{"head_dim": 32, "norm": "rmsnorm", "positions": "rope", "attn_scale": 0.177, "tie_word_embeddings": false, "init_std_qkv": 0.0421, "init_std_o": 0.00768, "init_std_down": 0.00543, "schedule": "cos", "train_tokens": 154000000, "max_steps": 6712}
Each number is 128 + 24 x the weight over its row's rms, rounded and kept within 0 to 255. Layers, rows and columns count from 0. Numbers have three digits each. The size before them is the row's rms in percent of the matrix's.

# up: layer 8 MLP up, 384x192, rms 0.0947, rows 75-120, columns 96-191
# down: layer 8 MLP down (transposed), 384x192, rms 0.0601, rows 75-120, columns 96-191
# gate: layer 8 MLP gate, 384x192, rms 0.0904, rows 76-121, columns 96-191
up75 092:091149129100124136123089122173153138123119138139089105118141148099090156151114101103114144087144082092124095153144156123144104145148152153138118144132091129124145188158121137098162153124148107145119143144167181144123173130147136131127117128147160133152174116070121108097128134211119088130
down75 094:159148120120122150143118145095091129154124131147096129130114096120141156154104151111134086091093113133156117129105131137094152174129116141099145140114084094117127119153134140124104142120152127113150111112054133130131159130068141151158144148114105118143114095095153163142150138153144117094
gate76 101:135087134146121099131102127096115145143075085133104113161100153119132140122087115108133104099104135083133129130153147156133166125119121153161151141127127125148161095110100124095103096159134153124119126139153157127182120157141157157084111118135088121123131166157099088139121139121129072159
up76 100:133088103140138095151148137123140114137118113133153170141176164121135116139114133119130120130158128143149142084126134100190126127140139127152088101124086154151158115120144150125118128159100136126138125122132140112125090122164103069111098113133147136137137130152114134153083128129131104145
down76 099:100147118099146121111151130153110126112072152086130110115098127095122148174102121141115097116095174125109167081168156123133151121129119081166145119153126109148055119127128147109120122117137141142115118145113107117126077167109142164163126134162124115111127161108110131101150131104103107086
gate77 091:137090104122120127156142118163067132115101175113150118097090115116128130117157135112141114136107113119168134076086093166150104130090156102136152149086130086145119104105110139148106154146150130145113113145116113113125051171114111163085179133135148111113103109125130138129165078129122139134
up77 083:102106102146126142161125125091096087113113137126171143071133125181100140117127164119094101124121127127136160113079127128136067096115105125115128122133180149179138146085106142118158105161118142135112141119100116074152075117074137147077114094148171117143137119138154131080102113156096135161
down77 093:144183129104140110095130148162165094133131091121133113160115094131116101121109134108135133097127113132123137197132148110120174103164122170122131121175138101131109134147130146136134130102107092098129135127145144160100140169129125161146163151107100131158115109079128124114110108085115096104
gate78 099:165144179065096157154139103110147103148105118126138127140180164166112197130141115085159133121144143127105138117155143121169144170115116136118115117123136145103128132107136092129104155119106131107146127119107108123138117133128094116130117180115112133111128140151170085161088153123171065141
up78 097:173113097101106124101120145124137137144088148113150125130129125147126134115161112115146165134093123101119081156178143079115085160104097128151149129139131140137146137165098140123141113140157117105117127102119095134115144164168129147128172115158151127121124144139123152170145131122153095062
down78 101:163135107100134149150120123084088149131147077126178140146144144129164143132145067131106148095114111088123137091153163116163134167085132112144132096115104129140077098125104101115126146131143115170088122116167162114156115115158140140137165136105126109135114143126145120118097108129153106148
gate79 100:102159098098110131099098070093145119132126120172147128158122091120112113129179142119089155140135139115141135146123145131132093102142105155148112119098100126112125109155149115163121142146116111095141097121186124090111121137097157163134145131114133114111177126158136168161126131140154154112
up79 093:124126154139116113067159166154061102096128131197124135107121097141145134120172114158132119134124100132140147106141104142101102146125134142167088094131140165142105113098123119147077136166152129121167089138077114114115110123153140139146160117138120115122107134130111157117129087114118154106
down79 096:144117128114129109111078102113175125142150118128119090115157113129115142123179171152083064100139090133118129152106129142100128171143115129119103099126128117099121119103111139155143109113138133160142109143161132122077167139118097081091084109128139090142100159147104141128149139156114172150
gate80 102:143103129129181154156119117136130120094168136117121176131045117164145147142111146133089113092149124135124106133122106122098142098157160082132119105120126125132186169131139116113101148149114105066120141132086136126115115124155129109080110170118136119147158085115143142111167124161085121136
up80 097:116132147133130139146111137141091092137126116152156116114077131108131129152113143152134112137151124148140133131125150140126092187141160153140106109121137132115106130135155143084108150104140111116113142096050111133098098151142096172109156151124163147097143145113119136134103107128097168104
down80 099:150156138076137091166148109158156149130101124134138122103187110127135061146164135121145108129130124103142127115139134144150102108174158147133102130171166128088099104105137120134119163146140108120086159117148154099138125104111105098161145142059145090128170131149147141089128130130102122151
gate81 097:143064129121136137156124116144112119148160127090097103164172121148109109099135163101118162155108079164147117110139142148120149072125150122154101135128123078147124156121113129113135102141177107101111125120154154119079139115131121129097106110135135133167131145150146124155092143120148079130
up81 100:154121148178140104105104131108094143116078147122152132150180141106129160103128150143134128115120118174071154150144088147097126094188103138100113125112132114161090075109106123129121141131155106134091115123127111144128123109122126156105150132156093118116080109140096134152107127129106112111
down81 105:148110127128135116132152050115168155128112150093131129161166142128166144135128082136129106139124122128139101136143083143091145175145130136155116155108125123142138106110151154129106160128099123101096143119125128088125121106137122079138142102128114117128144094116203149137120137135104125123
gate82 098:112126118123184091135120125153123137112145129139159139137086122150079130116142151109153172133124113125114125118152058133129113154146122104150167153080134113132174114183138115111150100111113128132142106134091182127157076142124102116129092140143109124115108135132108120104117154113118101073
up82 104:120172088119123123150147128175088131117112157104151155125101112118117129088093099120112189155115166126127103132134142116116134095162109116121148148136101144161139132153146132143133130099140140110129094108143139148090132119128132167134114139103120160133074090167093172165112147103107115101
down82 110:121128146152097126167154088144105164142120136118147177137093109151168145137098117126107142109130117123075121118111107142143098140156166116108127108096165145115167130107095090117141129108162127091126124149119078156165136139133122185089131137110143111103155164127110144174089141095086175147
gate83 100:129112169088145087161111132140117081103112153133160124132107155081107136131165152136072147102120135124143122137135124139105158068102057154104150096158148166160120161101136100125185151157108153169167139128088107120134123111127089158141108093151106135105116108169121117127149134075147119151
up83 100:122096095135113149128129111151154153119109164163168156139152172150158168121122099156103173120128088138154156131110151112131159121160098150131097141120128105148104140124117095158184106107180101121155163175186137119123144121154164134095125138166150113143147125106135154139130142115135144155
down83 101:097150129119101114144119076172113124107136126139140098118121152156141152098124141130133125107136145106096124125118113113142177112114131127105192113095152149148142113083085048139122128121129141140102137159139147140146146138157102111112135093127096131118082116159110145185122172106174118143
gate84 105:130096122139141134112108115136127126127120091103131149104104141102126145152099097132174130113071121127122134092128131153108140122141110108104134102132155156135167142137140135145139156133147152082130110145139143138126080104074129117157158159109166126190107150114132113084147148082104071140
up84 102:105143143111104150118089142106105114142131110102132161077145152101164141131114080169056128117123118079142142096099145111134126134142144094095141153107123161084135118150144109165123115140136156072181118136114157112118130100128099116153135149151113157107158123099132127102158166110135145146
down84 103:107156098153139124094100144118120113084154111152087087155127131122116107101156148150148126149151123160149085159134090124136134139135126120146118095102101078145152078122119118135156112098075134164142118083114120126157119109134126132150115174116095123146158131136131139107195102153125170090
gate85 097:161126132120118095084095161155144146138112122140089130132136137117105154124155126113086115153088166144157131127116139164133163111116118159149127138099132151172114133142114139095078099100158155111119086094078117127124121132148119102126165131108130095181094106134141091112131162151131143128
up85 100:063149110109128191147120159144125068104144091123157139126127164083155131086163124127133159085112140167143119109146167112096121130148179126134105121132092110123125121155140078119130099128153080130122080131127120139154117128149116149119115128163116098123136138119150090167129122119104109170
down85 100:163104085089144139124110146104091124150084156094141113117150103086160138116099159145128117095100117115087115075147119120100138117152127148125130125112143187162123160081141140158133155127130160135121106106113068160094169177097158121114169132087125143115138119151158110102135125109131144090
gate86 110:078089142098124153101105159156125098083114121141169101167120095137140131122067140115105127136139104138104149133154135141159102134102138131080171132151096174141137137126132159141139130115172142133136139171135189133144138131103133140144133135132134121104102104124111136113109121119161124098
up86 111:133142171147103121117138077179172131143149149096114121137167121114113161139098125098122119121149133116162099071149101152105170108155129163117082147126115141111111128111141122082170110139174154153098138113143108134093137113121106149120093146111151112151138116137111141136136167145108137100
down86 107:128121171128130074148165150154163125118162128103148115118118118164135163107127172114094118116112148115132093085108074150095119101122125152153126163099155133101113129111110078090099065160118194151160126078168131144142133128127126129087110142093160112150118120164131123119183154101095164134
gate87 101:138171139119140087155104141180125170084169126119111124148154129127099144144154155116155113074074151120148125102177135118165144120117123142158151098127142157130116035150139111113132118132143164136132151089160112159120145140093148144131123148131122115119144133120096124147113143128147154117
up87 094:112142083154128111160142112123111100122132156141121141100138157136099141143118133124142122111142149145093101120114127134148129110153092122134128149146141156151112054121098122117136088151168101058110100158111077142109177064123095133119071091124147133116109111109106129161129105081131172122
down87 099:137093118121132109096138161123146154119130069129112120122113126118159123118134127100146158107114113171106144133153109095170120120122136132165116125129138131087108143147088179127166188153131122100125118082152095117136102172106175157173149150143142130109121134128103082124126094170127108144
gate88 100:075132128118119112091099115132093148144133128101098101137142163130095122142106093135172132090125136111136106142096115160147123157120128141159142106166100089162121130096148126100155115107156117112111116147135143135143116133166138164140130123129166105120145144113075142140135110118097155110
up88 099:146101155165120173098114133178181135160123196132128121126099124137132150110094134142135093094126129085150076108124127103120123126111121128108158139117124133140155115133133128112120084115129172099115132158120134113130121119144103131137149128127150136141128131175109130126104096118074124110
down88 101:135147139105117136194130131090146106104152165104147138101154133138133127149113102128121151130158078125109140084132106117141141118148154121135166107172091130125139090110121160123155129137125141169137149120117106119105138134134096124110125135122170126163120111135122110129124101094112150117
gate89 090:119132134100155102119100105134110132111140156122179091166131115128129111155147126140113069087093048147152118109103085133102150089122125053089171130135106122119112114130158137122174125160114135102147123116106164163138123123121133113186140140119064142151144126147126065095155130172124100131
up89 092:125107141107123145079121090130178129127101133124084154087098113148125117115119089099112141121123126096113133144099102114178146086133129174093106151151144133102136130138151099104111160125127094105086114118140124118173126182161146131145130092114104102179110137138095154138071144161143136138
down89 085:110121122168125125160109150121143154112127112105170166135169109101147155134134135151149159140129129115130133109162145122168097170100103139154095098097103118150129125131135114129116102104111151140185122142107156129121117097133156077110082119117129133089084153130109145129137124107142143158
gate90 099:129128111144138130120106119092108123119085113106150134102131126122123153125126153167114110184071089116127119171121129181116120112133131186113137142118122090175173138149154097130124115097140126106112105073152172147139156069134142169153120094158113110124152091124105125155096146082130124187
up90 095:168121142120084176137175150076129112125098136149118133117123105118099098128155095183137092074160106111122131142102134119123098120127134123098140157131134136104133169148131133116087137098117104126126157123170169105113155134140096146075156137130092091097161110168129163128136134111092107141
down90 100:145191133135117130137118075153137134132117141108157123149149086186112101128167099133095125116140133119099102112084118096126159114149123181117132148139154129138200120158115122105113129183123170138142144108117174139149117088078123120140115123128105136120121120081160158150107158088112115107
gate91 096:151154176115177169109111106093184084167130120123119175139130136090093109132138108134154084122149158103129112146163120125131102142150162169082127177104125151114151141147139150132127120113144150144128164174132107114058158150104151144152185139108123153090145142129145134139124138103119139101
up91 101:141201136166097137147176145116164113116151130088104139099151169129109090136134113176130125123113115123185119109124171108109144126101126102124125118102136083096139147123144133117126144107157094111091144180141138105126164136158138132119123156153123133150162163127137113154125137097122126086
down91 094:125165145160148131148112128130134132146158192115128130173149129099129150158143103125149093112095093164080121168137176141148072137143116165147102125111087080165141116138132114123118134119090137146144158106105117160112132103108137117102152129134140144128140151105123103161138110120119149124
gate92 093:146149115111156184142140117140138099142110117105123149145159138112112158112157167075138121067141087107175112098088155141115145109098132135124114114151123164123146132148168170126127141128170140156082106122095102091121131120134136114145119138110157110142164137092165128149087138127135171113
up92 093:121164158136105153132127161124143142079123146149100097116108138123128180138136127135124086136143172134127100139090155101112092138115113124115161182119103114173133113154113138104133113137127129168162135106164138129114119155099110114147134103130149160192159086125124132151121141098146087136
down92 092:161175149080147151141143138099129096142124166113113099180128124139134159108116138112136134112130159163146111119151165147137122147153134129146124169072108142134106127114141112153133122134146123156104100094093045106167132091148132092116148105156112131157149129121124121133108100146141166125
gate93 101:134136136137114144113077135101119171130148135089132094157158130132131152083116151130159106162159104112137133135097124113142119089090102156127150165149140120126147148095115134131140141145110129115126142128123117117132166130105134114134132132129103124100119181168104175107121104163129134099
up93 107:105107147155130167104166123141141108134151147110128092098085131115119145155203166096120124112157117120168129154164154153121125149102130160161100120106146159112091131152129158095161104128157105133125145127144162115106146187127127154064124143123130084159123107137204157138144151120108149107
down93 105:174125121150119150130167132078095110134121120126145119101142103114170151127120131106127136159098135139150121161136147134078133118134099112156048119115126130154101117136141117136077172108117148118120114104150133100095117128115128101147123112151153114109152107100137123158153097138133171147
gate94 095:137131125117148113129156152119129093113175120143116150154152140171086155117083156169135138112137162112098133128113156111121115062110163124172104152106079136115130182125166144139102123104130094145157100138155140141109106146130073139125142127120150100135138128098068140107151132110160136117
up94 091:139138100142122160184106145111136135152101111088140172110125101119112122122147127132164135124144151164101156134130105120116095104100083116071152161127147097149109095148128145121093112087124090097143101127132095089124117108110121126141075174183144124116149122127140109126113127122123130127
down94 092:132159085124131134151116081159100185137094116080163103110112170107153126122116168123142170139137156080083098110109091166155106126158150122101104137123141113138147125113105128118163103100147114138137141144137136122077150128119143166146115148127147160104101106161160143089107158158107098107
gate95 097:127108160118103174144158131174110075156097122126088151148107136140130130143133143125156205116144142148097147103124135133097122123080120126139112138150119149106127124119139125131137124162135166075154111132109138121118127133110110090131098146137177155165145146126108080136148099147134118147
up95 107:130137106118130123106136102156152124195129131127151124121100127125124125149158090142145092112135141107102102158123103144129101113166163129127133116151126153133103118121107171177139129135100095149189149136141115126092148167164120134134141147114106114151129163118115115129124108162140111133
down95 110:142088136136140116148116110115101112180120118096124156119139126160135133136139085107141089137155126137150118167131125151130105130087140156131128126155179138112067141111147117127126107069158148110161137144147153149151154159096108101163119163111161153137097091106150127174130147099140067149
gate96 103:174166132122165123154089095149131151096148109107105098187091079151157130141141149119129115152143131125090122070133185123171145105142096118089185146128138119152140116137108122136125097142092127143117075121146144142134115106121105110135119106125140115119155139116110115107104127130110118113
up96 101:181152097104172105126148123129116081129125144110102118095160106146131112106132109110137151150156129097092119130168106116148079132107108143118082107120109118104131176155107159136160078153124120134133157106144154130119139094099171158111140130169133099162146138158168105084120128123104126114
down96 098:135143114122108100132139154140131171154151167133140122112079135128145094120108178143099132133127132101125175114121134124139140111114091140101122133185155135111176119131125109140161136145179132131122159113103127127120116106147104103129120078118094154087128146125181105131121154103112140151
gate97 106:111154126151109141143119099079116133096144085079117176122138107108140140126155150157077127104111126146124168111119116128177131125154152098109081105112099137097122131077102131094130136143150127188132128150107174181138134102111130083124154126135103168155125123139131105153141113124128098153
up97 107:102109092131083132127094132132138151125105144106142092111148159118112127151109089113170128105093137163132093094141129132114088116095191142113172101117097136102123102109142088167074125146084128131118148132104140150148114088083111151146116157081120111194125123154132152130137145105114105155
down97 104:148092130109129108127139163122176072148105090116164127147155158107113120135092150082127127125101069113169146132126148114169127098131124123081106160133166176120154154136100109136116071131139146130129111157146168154174139093130099169109134164138114160119127119153171120111129120151140124161
gate98 103:061095148150112110128091146112086127162143135104152185171161155133088168105144142163147124119142112121145135154134159122107113148144155147144149110117131107171159132169154099113166156152125131133124122111160120133116105114122116130158097104127122127142130151136100133133105102144133116143
up98 102:142084114141155174089127156138127140136123158151145151165134130151155183109155151111156144120125090102159137101170128125109106124091164140068126117159142118144117149191133149162103119154153133132104131107123122148151112168120109148113158146130096122108100129135092079164140130134136137149
down98 101:132132100146108108131124093108126130132138121134143113133122151196136100117127104141133151143137131179125150095117106147152115110109123137154157113143102098168172113103077134110129056161117132106148148131152099099093156183168120101160168091113113119153129171114126144109112159132121136134
gate99 096:113148140102140135097131136149120162158122093109121106135147177107116130154127174144136152119132120159115133132122109125125110121163108119146179087161175108172121130136102135141150112135150056122097137121134174096131144112104116092139181148103098116127132108108153156096127167093172140145
up99 098:126181122118150151118113087133153164118118148113116118138160176197145097151155158101134160130140120180123089143126133126153090136126143110165162132137134160129138143132103119164124132096146093078159173073150166129180150111103141119124176136105110120128106115125146139113138126119116135107
down99 095:119188181071133149096110145133090116093097103114103119091121137130124141098139085173092143150160097100135078101132116135112161119122188097095116117117115142118125108105104123120164074125160131114186145126109154080128099137113127091113119142112096159146136087128080160113119140134139118102
gate100 088:100116148099102166125109102110137117128092113106153139133134137120139129104164084104136173142125103146113120122106152171180129111095040112098150095124129161157145129129124121158078157135151126123116178124139096130144156120136122122096148141177133138190125148128106159123115155134123089111
up100 090:148164118101135150117101113110148085091124108132100117157142132073082105106121127122086139139128123168122151133080139135124139116173107118137139104181133120138133145107122144136123100126121168167140126176156084128130128167136143108135143142138124146092114113124115093169086138144167113139
down100 097:100105098132102132154138140092152130150117162118094101108125140152152118110153137108134114105097104122123096099097138120187146151147100123140113111138114112105122131134134151170123111154170164151110143151165101138116171169167171130127136194106139139173147142134129133071163141147124119120
gate101 106:115138110101154092096122148101102149189169126115151187139132082140114127115093139160131123134148097131137151109162099122144123146126170139100126130131153133147097133080135068088103079129152129114119129093146129087164128110124117151106114171156127129138174107117146110099171137119115146136
up101 106:141117088138093146123139142119122148180132151150122114130131129103115123169152127128115077164140111082124134131140138153141135145136157137103123086147178146099106178132114143118124147110183091122129156154145130126123085127156108116117106136128128119090119130124129109164128153127142114133
down101 101:107164172132124103125124117111103114103157121161138089116158108107104130094122137091111120111141132138130124115141152126110123159070109158112134131139130123138157089128106133130125132121140136156150159118146176081131065159158107080114168093159138146139135154113121149104129138115110176151
gate102 102:184144123066111107130142141102066069174120133171145128114124108101068147131107170153095154150137106130129135110142135087154096110133158105138089160120124121131128128139136091136143128124147119134151121166123088150117104117081169150103092119134144092157142118125122091174149133149128131124
up102 096:144123109078125156142100132133133106084169108125117151168125129133130147112167096152138113125139149155139123112169162123123146101120105138152120139170176101168169132128133175157127145160126122118108165116185179112144158165131155139147167124135084108095129168155121093106132120109112135114
down102 101:098119115123129120121101120098201144107127116156134114176119139151105085141114070118113108179118103132093116140150102178150129099098093112139129112150128149129081112149120158099137117077188163117132107130130129144108142134118140141125110098145146121102124126118165136165073132097163123097
gate103 095:131131100120138075181150135140111180152137127123130142129146169133134107115114152112155118136103140080140118097122143124128077139093123114147136151128128124137123111169125112086077127122131135105174101137157125095127129112106117107132138173094153122127124094075143089136086142119123158151
up103 100:168182128150145102150150113154094100167120090093146125117174113113154168111100144091126098143112082127126132085095102150138141107150118114133130122125107087129097129100140119113078148103132111136161099152138146113172110126131166156176139109106121093133089083134150067112093108111135122134
down103 103:124147096132136126152170156147097152142140116122107121144163173139134157120128126112136115118147083136155115112125088107110104108148111129151116141111107104134092145088197077114116133169103100135149136144121152134127106152147189144138138094158108121120087103131127067103076108111144130099
gate104 099:140141121115163136139106152097129112116130108149141176117136139163099133117154143137126116159137150158135146120145107121134125142112150118102109151144106122124132162105134083113118089118095145132144134124161140156092115173160086115124117128061169131106134127117109128126132134141148146143
up104 106:121148138088152170160112158126108140137138151104083145140150097146132091148113109114125119111150147161086150093085129147063150133137087126124114120130142136169106137147149146120102144137133130122093129114106123111152149123121139098160156160129105077135169184139147137148108110130144123122
down104 104:151126145148168112114166086134123174190117193156112114158123145097166064131127070140110111107098092118110113106130136126143124123095153133130157091115132162174143132149155147133155132115180127123120125113132121093137126135142162136117155087159131088135087118114139138116112167124149109128
gate105 096:139147101114042128107133124074137114128097111121083082109099083129128159155132139134092141118120142152124120120134147157110148106144101162159066102088141129138141123137123101134124153127169169137136078102130105159092136133149136174086076116129175190165135118136118101107126124132133125070
up105 093:120072088154129128170122107119126117154138132136129101098110091177120094103126122091104139123147126087108103125130133109151129119146123171118126069114122145140148160110108141120120157092168140121115114106117103103134130141126119147116103135120103138103104147130118090127130071147136154165
down105 095:158104097102151151150123150128095140113113143072086129134127139123122125099159130144136112148169154110117154152127118133104193120103123153104176122191141071137177123128143150111087107148122131102086149133150145153122120119158121133182154107149127128123155110105119106180136126076096109103
gate106 088:091152091083123160106132146101109153111144139121154115141143124122077125173116117142108100113119077119121087071117115093137109110118125154166134141125118120150153141132129106119148120145161127087139103117110135149108123176153124121088147124117158165115103123136111171084101144157112104115
up106 084:103122109136116184144103109063121123100110151123133142119128104173143178138130156121104105125121142108126125097091127081143092114136126102121100129123125122149164149127141127095132121147123162165130112117131113112144093148123121115077078092150183125137129135113131139108138170155118097113
down106 088:132141136130132125130139140167167117143163086106143089142141142148156113131129134132140124114139141133155166157133112125068162158131142139124126168168135091100130121122100146131103129184108064137150123080163143123154155162119157083160139173124107125114128135113167095167148098126157147171
gate107 105:129158107109159148135146156141122103139157131120087147159135097101152136120128168140164141132117138122115153118119144129109167152142131107165107136135142110095136144132085121084116137086140129136127141111097179115133095169094140144124164093120124105124130190165150102145147130118138158087
up107 107:109136133102141135126142158141091118128183138146160088157143119139125139122062145161146162165103143146116128149132137116097147132137150182150175130088130135167139164102147164153120161127120126111113135130139147121128114108143076132115080135146129125143128110112129127157113187131168143114
down107 107:161171137124138102162129138129143130169118109130090133120152096140116124107149138193138157144148109086066125110145110151064158123138105171139127146116139154146109151143085137111141128113134122158141151123109146122102121134143158121098112137125146129104155129140139136136089080150109146077
gate108 097:119129140144174101142129160142160108075162114120147109131097115148126104126118129157139148117135168135148139129127138094104141124158134107076112138125157141116107141123119112119186149096137116103156117137168133148141077147161140153104093187150161135136091139149117128152149181139176091116
up108 095:142115119183125152068108116095128187139114133178166124070106076157118136200134122126134151129103152122120168181149117155127113121125087127152133133133104097152162153138148185151153105156158124176125126134128140156123150113133107108146138155158144153103117153090112124143110124096120131125
down108 102:155151161079117170142155146096115132151151198132134130138135110149117102133127138139157129106148103139152177115156140129140126201110152149129116132156085077108087146146151162146083108083137148105103084181144120134139144157138134154069126086120148161122115172140178106154085150129128135124
gate109 109:146140136095091092134149127111092184123162097145136126151119128109162103139098132140103115105055170170140134099111098150128127143094150130151109112123083115166151118111122130088132091145157106130136118111143134119118132138086150148114143118129154168130133155129161117151158113120154134104
up109 107:121144106159120164115145110159146182091144155155179097117115155103129133143151081108119071141159122127112165111140122112114109145110129121141083101138165123084134124125137126090133124188149114131143136117060095138139112100135113134122129085136118097118142108176139102142121093180136134132
down109 107:154090179146217155127100132117092100111130142160108127146139133129139131122127138102102161155142108151168115124080140084127165100138133154127157105132127089142126148104092129128136132147129121148137099122162148153116158118149083118154097130068071161113146153166133170137104165112113159136
gate110 098:144134147142094078158127142088099129152166080125119109139156143108066137134133134122103144086118081100171132125116161149130126123147169150109109113112126098127165112115111111127149151121165140084115125107118132157154101162105124122119117150122140128092074134088125153130098132125147113133
up110 096:116150105109096122127149073089131100141143122139072150124113120127084155163102114143127116102113141116170081102125088133151132141129147128124151136147101125114164101126119145094142127094176089118165109108202150145151129130144111102160142167126178133149104116149162120116154101136103149152
down110 100:122109143108113128120141123152185126156164140112133123151128119109113120127111141117149157129165116161127120116128131105141135130130082152148154101129122153158166103177133107104094131120134114113129113148087108134107116139162109178139146170127148070126123099083108086167156111117139151171
gate111 101:104107125088184157172140118133120135086128125166102124161129120137103197132172163128138121088099086123118116134132134060121153136152112118113106110171118124135152149108110106124129160123138151157111135139170154123141122157113148133083094128119137117118120102128153130090143130159118106101
up111 101:131110186136140104158087153131140138145140091134112107182155162139108133153159191144126129151104141112133148115104142115121154151141101121123112065087145116122113134137145088116128156113093150175094134113089135140156123122108088134116124105147152136112147078112158176088112137129148109103
down111 103:116126099114145107112125151102123125156179145136151138151173044140112112124107101143139191128111131112151114068132160110129131133156125134091126127081130134108104152113126144096134139100105132150135134102127118113161077097082112180163124129143177132151121127114127117152097103145118139122
gate112 101:144151166174090129117068083175116135140131091132130114120131146125161127142145177111144144140149185089073143121104126181140135128121118155145107130092091116145119139140126127111161163123149134142121137114124113150167138138161097156184171112132152151148132152100124146123138137118077122123
up112 100:119139175127153130129114123121128138119144155167158164128152109152178111097136161108151165133129077173155147176099070122159114133102172120104132113092142163133126156133113111180147113148150122098154110129095139089109106123123107136121111111131169142123150112126140093134141138110063145103
down112 099:122096171115112081116118116151131151131123160140124153119163150167098127177089132153153152172120122133132133194152123111109162129097147112106091170162136138116175150151103107177137086176119143106170133121131138153134136150116127122123128124113084126121167133161133129107117163103132101163
gate113 095:131163156090147107151080095140119142112142117146119118082124164122130164107147122148122142162115138129139123145106161103148105178123114125094136119157143114130105143125101105103116151143070124142134138103110106126138084081140124119159122123128111136124178106129112123109111151126139155115
up113 101:117162128112121120153072121123136133163138115122152113100178135131152150134124169123153118099156122141139112136172106107149139122112112128138129123126105166151147106143116090153119081113134099093118164101134148132103124140118133113099160126137136149179141146114160101126141141197139132138
down113 103:181122147143161130121143118120094160168054122116135132108104086130130126128108109122135127145104139117095095100113128138120116181076129127105095120207111125121110161139094128115139115116117151119153164132142122137076079175096134137146131134151112079105126127133142152135135127142156101152
gate114 097:115127183060136098140082098138139092119111104094082132154128168146165115082130183112168169132174137124129152126148118104078150131143145116120112093124176110128112149108111100150128142146133088151134126159086136090119130142161129120135142152094098136130095100148157140137126130139121137089
up114 097:126143141127124120114151116079127083129096164131113109134120129115129147099086174115163107109140119135154169135146134137109162160113144177112157149094169167139137127099141100132094117121137127122106124121101136104102129177129119064132174127096132124105133110175161147116121116123128113105
down114 101:124149133114140152127072154127093187111126128142122134083132107109099088105155120133149138135165059103126087100118138156192087131127134097131137165122131126154178140115164166119122136129164117137091139122101110133122148132101140143173155137130120106083142131172127151104140081135131111140
gate115 101:115146080121084070161089152138099112124152142179075114162129144115132166131119124136140117110111123167134147105154159142085096095086110140153171139146151146100114139109180159127144174160142128113114137113145155112123148150141105154115117144107123099113135129133142141119161162135127151151
up115 104:099156100141124098108104117116141140108103112083163097178130144132119108142148123139098123087140143116122155147165136172090103118125113119118091150139121116149149151128129122103139124141140132115104073086147134085131183156140152175154110097126140146111143092139101098160084126155135113123
down115 104:133103155135106107137111135138194167109130137123137125123100159135139109113069103145109146155169117125152101143116144131146131154093142179109120160140124199146126125082133074104128135106154124105117098092152098131123130131147155107149124087131133113134091137161094140133126127116089121155
gate116 096:146170096137163137129141085138176126144133117122193141157102107120096097092144115120149152164107125100131133167099163114167090144139127126101123136117107110145147147131165094128133153148151127154130136118144145156166153158164123098143109133099153158154101131135119160145109148118127113155
up116 093:107105158137095136156133114106081132143112164154160142110164144120199140136074122146142124128125129168085106165133149123145143159124163109112149147104157080158137114127098160092125108135083136134155146128116168150140145106119098112124127087121174109153099118103128156127153112125108143133
down116 093:130122112138120087115128131171157141105127129134128111103106082096120133125161144130087121156116155116146192081104147139123141123138115155098135163159119107137123149129173096099082118112129130128147068150111121099140133113134101125153122144133139133130084131144159115094125101115122138136
gate117 101:141125127119137152121137105091102122146124140119098089155132149062185130126090140167089116164131170123114117133132143129143137155130099136086139146120093133116146149125161179134098123104156137195121122116108110111140109129117131170137143109101093164124150152146128126182137164118163124153
up117 101:099129116125145123128147124123096097168160161135100131181116110128126139147141137125176129071143193177104123116107168126125132112132119144178126146138123097107139130163115079150107109172103128129163177119134123133146106155112146117149123109126078109102150123188097144130149118118104136087
down117 105:106144130145159116115103119150170136115097141125159131066116099187159126150147135087149171104135124154108166137127134110139126102120145125108157140099137129129161106133120136099131110136109129133158144092090116105120170105111119147116124134132067124153134129107066106124142151135136093143
gate118 097:133074122158134149179142124158145138108150120091135122119136115092139144114131161126093147131146161096173180093122126153107115157132138111083103143104161138157085094176116125118098143088123143103163106112159104120142110098132113109118136168146101152129123140128131106108108130116109156120
up118 103:125142190160118109176125157071114139138090136140099142139109126092112145093143103163103173097164128121118119087110112134121139144145106132171113139118123142114145142158121119156163145129140149150136139123184161138135145160122126120101116170146119132124139107126141125118144091120096137121
down118 096:124142100106111115151091115085115124121094151149131119133132151204138123141102113153172125161143106125100102165141138139115162116158126171160176112107096154141114116133133122107136153149094161125085149151139152102148070098173164138148101095170176112177149117104157088115176163173138108122
gate119 090:113179111146132153114121083104129123153131126184137148164135104129129100111116164129077104122121106103148105120159104162154142092138112148107157100142153110165149143163136136090107142110111126139144094127154137138147140133111124092102141141128121103172143130120083089118147099105143165099
up119 099:126157042166133134138133098140130075139122085122139156101165143128134112102077142145123150108141150121133138127162131135132128134130107129166130128112135143106129130092100128119102169053129095095143079112119134136089114138132120139124115141125094120136098128153136101119164122117139139119
down119 096:125112134103114168130140166183122160104127163099131105128142132097135125126117125132136157123152105164113127158106132092147118111140127101122120161128121114098140144101094075141114085117127140111144148147114125133101116159157124144149129147165072116140124144145112093057090109143110182166
gate120 101:098128125109126077092128131135089125105161146151115133104154114146109154131126173111164118115100143150142110127135158113119130084120165144113118136145125143140145132111124148129103145128107122103145150157094122112143120126104161127147135144146158129167174128109117109171107121090105137154
up120 106:151150155137135117146107145130144127174136054089109112142121139111152108145140110083128140156144104121156119159121147125100129168108055102145149127117089148109170134130128148184150122112087150115102095155146101132121084153117146141141162135148117114164116178117121137148072128126122086103
down120 106:153117120128082137153102158100113163161131112087099120059117128127103150144178122126139091134155124115152133127147099192107151119100139152134137160118131109116083110108147178111125140122140138141143121123162120141071109140144122157107108159152176112132110156131127143125128165202122126156
gate121 099:145115158162098158119134108153139095108125113120109112099110154104144129094140123125140131131094117134147128100133125137140110178135132099093113136124136157155114107120143136150132127106129122098113178128095114114108082163120124120132131122142138130109166104128166113114111127133150126151